config.yaml
init: "normal"
init_std_o: 0.00539
train_tokens: 186000000
Each number is 128 + 32 x the weight over the matrix's rms, rounded and kept within 0 to 255. Layers, rows and columns count from 0.

# layer 2 MLP up, 1280x320, rms 0.0389, rows 29-48, columns 0-79
[[133 125 167  98  93  79 137 100 127 125 152 138 130  74 129 122 112 147 121  87  96 133 139 165 131 123 144 127 107 170 154 145 174 115  87 172 127 158 124  74 149 139 127 165 100 150 190 171 102 128 115 168 157 103 159 137 144 101 135 107  95 127 147 178 166 100 151 147  66 135  54 126  78 110 114  99 100 113 143 148]
 [134  79  42 114  94 132 113  94 142 133 148  95  99 144 104 137 107 110 140 179 145 136 123  67 155 118 146  99 149  94 123 141 140 127  66  94  70 125 173 176 132 135 157  89 148 130 129 120 126 117 129 173 133 154 127 164  85 126 142 128 110 168 112  57  84 116  84  97 143 138 147  84 113 105  95 141 110 174 140  94]
 [153 154 107 104 158 140 138 156 146 130 124 122 152 144 139 171 180  68 120  99 175  83 148  98 108 105 119  55 132 159  57 202 132 165 137  96  69 121  95 139 166 158 203 107 160 152 145 101 139  89 133 140 164 133  75 247 110 137 151  99 138  89 122  78 131 122 174  87 150 143  95 137  47 137  66 143 102 192  70 126]
 [183  89  96 172  79  74 105 136 149 118 162  87 138 197 112 149 116 113 139 130  83  82 139 138 102 177 131 154 148 138 158 132 148 190 133  78 126 103 165 113 172 109 138 111 156  86 175  93 123  96 138 145 168 149 101 150 156 156 158  94  94  64 170 111 134  75 152 110 102 109 101 175  55 139 100 158 160 150 158 188]
 [176 128  75 135 139 122 144 150  68 135 124 103 128  92 106 112 124  88 159 167 122  49  98 127 107 107 202 159  77 107 127 122 144  96 104  75  86 175 141  94 167  72 151 126 144 143 178 165 110 117 215 139 141 121 104 135 175 169 124  96 103 172 151 158 112  92 132 152 149 112 142 143  98 120  90  80 113  94 110 164]
 [128 110 142 120 111 106  69 103 148 137 144 117  78 139 166 145 133 110 142 154 169 150 146 157 117 110  95 151 173 145  89 136  98 186 117 181  91 144 115 114 176 141 144 116 132 129 149 138 124  81 144 147 151  66 152 103 114 136 185 112 106 165 110 197 167  86 129 132 173 119 168 130 122 124 120 101  94  96 173 172]
 [ 47 190  65 143 156 144 170 154 161 184 181 120 129 112 120 109 125 115 148 159 146 134 153  79 165  81 115 106 116 121 114 106 102 128 141  85 102 119 119 104  91 168  66 122 140 175  93  96 153  89 127 154 115 108 139 148 108  52 145 110 156 135 152 142 152 165 152 173 116 138 122 117 115 111 117 117 110 167 114  87]
 [ 84 138 143  80 125 118 160 119 119 108 152 143 167 176 110 114 136 139  98 167  95 133 109  87  88 110 111 101 184 207  53 220  65 165  84 117 129 141 143 121 129 193 131 104 139 147 123  70 120 106 132 119 133 135 205 169 115 104 152 114  65  68 180 120 134 168 172 110 116 123 107 165 117  98 118 124 153  94 111 108]
 [165 171 103 142 112 149 122 137 197 150 149 121 151 112 138  77 160 138 171 139 143 110 141 117  76  67 184 151 106 119 142  90 114 142 182  90 159 126 137 131  89 221 118  80 127 201  94  68 166 117  98 107 166  74 146 125  65  98  95 145 139 160 139 112 143 133 109 152 106  59  93 115 125  60  80 103 103 162 106 166]
 [142 133 131 116 141 154  67 142 106 150 155 209 133 141  90  95 164   0 113 142 126 105 112 186 100 148 168 113 150 107 209  98 194 171 152 134  65 138  84 168 151 102 135  96 120 157 188 133 145 149 152  95 110 113 109 109 212 130 112  93 157 125 108 126 107 106 106  92 114 106 107 159 112 104 123 119 158  87  81 124]
 [178 187 108 148 119 116 119 127  95 171 149 123 117 103 157 135  42  69 160 176  89  69 141 133 102 157 110 142 109  98  95 126  89 109 181 146 114 125 116  99  87  72 134 132  96  96 121 146 119 137 175  92  99 145  69 166  93 167  97  92 114 177 122 178  92 129  62 141 129 110 139 103 149 110  74 157  91 156  38 151]
 [134 105 140  95 155 103  57 126  57  96 165 126 165  75  98  84  87 136 102 132  77 133  91 181 161 115  80 163 189 114 105 163 154 164 122 123  96 186 187  99  99 127  96  65 106 107 182 151 109  43 104 172 144 191 168 151  60  97 146  97  99  96 158 124 146 132 142 173 109 124  63  77 137 155 118  54  96 129 210 123]
 [187 118 114 145 107 130 101 113 157 117 158 100 177  94 114 156 162 175 110 152 101 120 155 178 163 129 138 150 184 204 101 148 111 133 137 116 141 104 160 107 119 210 139  80 132 199 150 117 108  83 115 151 130 186 113 164  75 100 146  82 175  64 160 162 158 176 204 110 142  37 104 166  67 165 117 127 152 162 161 118]
 [146 137 123 179 166 110  85 139 183 113 169 176 188 113 129  94 144 153 139 116  86 120 141 193 121 145  76 132 155 137 144 113 178 136 145 123  83 120 144 122 157 182 139  68 120 108 114 149 134 108 161  92  99 127  94 121 172 138 132 134 160 104 106 154 113 151 144 145 108 105 121 142  65 173 148 143 151 212 111 154]
 [143 186 142 128 144 189 113 130 128 149 193 141  94 133  99  41  77 117 130 140 130 134 114 143 174 149 123  79 159 152 196 149 208 147 175 175 106  83 130 150 113 120  57 120 109  79 117 143 120 140  87 104 143 120 139 132 163 134 138 129 114 121 150  97 140  74  97 126 102 142 118 151  57 116 126 148 113 141 111 138]
 [133  86 109 114 103 124 104 118 111 123 156 101  46 103 100 173 153 119 171  93 125 129 116 163 130 111 124 182 156 170 126 159  84 104 166 139 120 149 113 118 146 163  95 146 122 182 191 116 106  88 155 151 158  95 131 133 139  82 163 100  91  87 129 147 105  76 146 139  83  84  90 132  68  91 140 110 110 166 185  82]
 [ 96 117 145 138 198 158 136 124  84 133 140 103  74  86  94  98 127  76 107 116 142 137 135 105 109  69 160  95 158 110 104 181 129 137 126 153 122 125 161 142 165 133 124 151 153 196 146 158  81 136 134  96 138  99 127 142 138 135 114  98 155 109 129 129 156 145 207 152  88 118 112 103 112 131 119 171 122 140  95 132]
 [110 108 104 141  96 118 101  91 105  86 172 118 156 162  98 158 110  94 156 192 145 134 108  98 103  99 174  70 131 111 140 140 137 196 168 158  63 182 145  85 160 152 160 119 113 123 133  88 107 142 134  98 106 112 118 111 178  96 133 113 151 123 132 113  96  84  69 119  87 162 152 129 137 122  86 147 120 142 154 123]
 [124 117 155 149 148  98 107 118 147 111 145 129 106  78 132 116 159 103 137 129 135  74 159 160 100 156 202  62 123 134  75 176 125 113 126  89 145 167 108 100 107 187 160  95 147 109  92  77 159 148  88 102 141  80 141 156  84 145 120 103 132 100 130 127  97  85 133 178 102  81  89 117 123  93  85 195 112 150 125 127]
 [141  88 122 156 167 126  97  79 115 154 140 133 107 146 154 125 138 122 145 118  91 131  88 108  99  95 168 125 133 155 149 158 125 135 112 105 142 160  92 162 180 108 156 113 136 119 194  58 137  55 156 133 120  94 120 138 117 155 121  97 111 115 179  80 136 102 133  88  96 105  98 137 102 108  55 119 106 154 139  90]]
# layer 2 MLP down (transposed), 1280x320, rms 0.0327, rows 29-48, columns 0-79
[[122 162 122 118 123 117 117 154 164  77 105 149 128 106 148 137 161 109 170 117 113 161 160 146 171 149 117 125 140 114 144 125 115 116 101  88 144 107 168 174 149 136  70 105  97 137 106 135  87  82 129  94  82  97 145 117 115 123  95 114  69 170 117 144 114 148 135 160 150 159 114 100 151 127 144 170  87 113  83 137]
 [146 158  91 164 123 135 105 148 147 116 164 120  90  69  58 180  93 116  90 128 189 105  84 122 122 107 153 143 129 175 156 121 142  97 101 126  92 152  75  93 177  79 147 165 146  47 133 179 119 171 116 163 115 124 112 113 145 139 168  77 111 106  69 147 167  70 169 135 110 107 190 106 105 155  96 210 105 105 139 155]
 [182 178 126 124  78 164 140 188 131 136  99 143 110 122 123 150 159  93 138  99 127 157 117 117 101 108 206 107  58 116 177 121 139 122 130 153 154 149 169 155 159 154 130  83 134 153 122 168  94  89 140 142 152 129  44 115  88 168  93 107 115 107 120  99 158 120 156 110 122 120 177  99 149 117 114 180 152 178 103 123]
 [130 159  91 122 172 131 118 122  83 104 105 140  43 172 132 136 157 151 146 143 147 137 132 132 186 151 140 141 153 148 200  87 109 191 184 116 137 134 115 126  93 117 156 130 174 110  93 150 116 126 136 116 106 136  97  93 135 138 115 198 112  94  91 127 203 134 137 191 123 157 155 152  89 153  88  97 144  85 125 141]
 [158  91 117 107 170 106  90 151 135 143 131 132 147 177  99 143 129  97 101 118 110 117  87  95 130 105 124 129 150 119 157 162 147 107  86 128 116 166 164 128 105 121 170 162 143 145 145 105  56 129 141 109  94 144 122 108  91 138  56  88 145  99  86  95 142 141 135 154 184 129 158 125 107 105 153 169 156  99 170 185]
 [131  97 140 121 111 172 131 136 132 105  99 108  97 118 134 117 150 160 145  89 115 139 115 101 174 144 137 144 120  96 185  69 127 139  88 147 116 111  95 100 156 143  89 148 158 102 125 122 126 154 121  97 192 132 155 103  72 127 153  85 136 143  79 115 103 117 192 139 140 125 102  93 187 147 131 143 187  99 120 140]
 [152 140 131 134 126 158 177 127  94  69 125 158  72 175 208 158  93  68 136  76 170  83 103 196 111 112  94  94  81  98 107  63 173 124  96 116 142 145 134 145 107  90 138 132 117 142 120  95 148 105 116 149 146  89  81 124 130 144  87 145 123 141 154  88 121 173 163 106  51 134  95  73 128 114 145 182 107 151 132 133]
 [120 147 190 134 152 142 140 146 174 154 146 130  98 175 112 129 126  91 114  76 155 104  76  87 152 147 117 118 173 141  78 159  61 108 123 108 169 142 123 111  99 116 149 120 140 111 131 156 129 130 104 120 135  72  64 150 142 133  99 148  77  57 140 154  66 151 111 110  84 164  87 173 131  88 126 112  98 105 132 157]
 [156 142 175 129 190  92 118 157 201 160 130 120 136 167  56 159 136 162 102 104 153 130  93 143  88  75 145 152  66 110 143  67 156 147 119 143  83 165 198 148 106 139 131 121  18 159 120  39 126 138 137 125 152 110 137 162  89 160 111 161  95 107  66 134 150 159 112 149 124 104 129 143 221 100 123  99 112 134 136 137]
 [139 143  91 120 110 129 192 119 106 140 149 166  87  70 187 116  96 106 143 121  91 134  91  67  87 100  86 164 117 144  93  91  96 146 101 113 159 153 155 106  96 110 168  89 127 128 102 123 169  74 147 138 114 114 111 153  80 166 123  35 110  69 156  81 105 133 109 144  80  59 155 152 161 188 143  64 170 136 148 132]
 [130 131 188 117 157 176 122 108 210 102 101  99 156 147 187 136 145  84  67  31 172 151 149 138  81 107 198 193  86 209 152 129 101 176  87 146 175  90 112  81 115 113 144 104 102 175 175 123 138 115 163 156 161 164 122 194  90  87 113 119 150 132 209  57  67 156  85  93  91 109  89 174 103 121 115  97 103 124 100 164]
 [118  70 158  99  95 149 188 150 126 148 104 142 135 154 153 147 105 110 154 127 158  98 124 136 132 178  58 144 179  96 174 139 129 206 191 124 145 136 165 188 123 100 110  86  90 165 143 176 110  63  73  74 130 149 127 131 163  90 120  96 132 124 130  83 161 116 101 139 199 104  51 180 159 137 127 112 155 164 188 173]
 [116  98 164 205 148 124 189 173 128 130 140  49 130 129 100  60 108 144 140 115  63 168 165 127 168 109 139  64 139 191 155 185 122 158 125 120 135 139 143  83 139 118 142  49 139 189 155  87 143  59 129 170 154  75 102 141 201 122 135 110  68 158 166  97 173 107 124  64 109 113 128 108 135 121 134 150 123  75 134 108]
 [151 153 182 125 148 110 180 122 122 114  66  76 117 127 153 142 106 118  81 173  91 142 138  91 158 141 192 175 100 158  59 139 116 138 109 168 151 117 141 123 158 100 169 143  76 156 121 129 132 169 137 149  76 156 129 143 153  97 141 111 136 132  87  97 102 138 165 139 150 159 172 116 169  92 146 151 107 106 113 104]
 [156  60 104 124 145 105 126 113 165 119  58 117 146 145 182 182 130 114 138 137 124 105 137 104  66 101  97 167  86 133  85 102  48 141 102  67 182 206 175  92 124 101 200 150 142 160 198 134 172 126 166 131  97  89 140 179 103 174 114  70 127 139 117  94 144 179 138 137 135  80 156 129 210 162 124  95 136 139 102 123]
 [132 147 204 116 160  95  88 147 165  77 116 108 183 158 107 139 154 138 181 104 124 173 144 134  94  87 139 152  83 119 197 108 163 112  58 177 124 132 160 154 135 173 103 167 107 112 135  93  76  84 131  84  95 131 136 119 122 109 121 177  50 152 154 149 103 132 159  82 109 153 112 133 138 103 171 103  73 151  78 183]
 [180 123 118 148 114 141 111 161 119 167 119 142 174 130 162 108  98 158  96 141 131 140 133 110  90  98  88 107 137 157 165 112 141 134  89 134 171  77 140 164 145 137 169 120  85  54 132  72 155 130 122 110 113 115 140 144 129 134 114 118 121  49 133 102 153 176 142  89 146  83 120 165 153 129 120 158  90 160 160 107]
 [167 102 161 126 143  92 173 119  96 138 139 147 171 140 145  64 121 145  87 106 104 110 100  96  94 103 161 112  59 157 111  92 129  69  75 164 158 139 148  99 137 142  64 123 140 106 142  79 164 162 167 156 101 103 167 122 119 137 113 130 116 146 154 126 129 140 120 151 107 150 117 182 119 143 122 105 119 136  98 144]
 [123 131 155 133 157 135 140 122 146  81 116 146  94  48  83 105 122 138 170  97 104 104 113 165 131 106 146  74 108 130 108 134  88 105 110 137 135 148  91 157 133 190 148 147 147 106 145 131 113 178 140 178 122 148 188 191  59 125 124 105 153 101 124 141 113 136 169 109 144 137  82 134 107 103 110 129 133 121  77 106]
 [147 178 102 136  99 166 134 118  98 116 140 187 120 140  96 138 143 118 135 111 165 133 126 137 102 130 149 110 147  62  87 132 115  99 111  98 128 164 155 148 165 156 114  98 180 137 118 105 130 102 191 105 131 135 134 153 139 183 142 117  83 124 119 121 131 173 125 124  88 158 110  77 138  94 127 127 181 154 131 106]]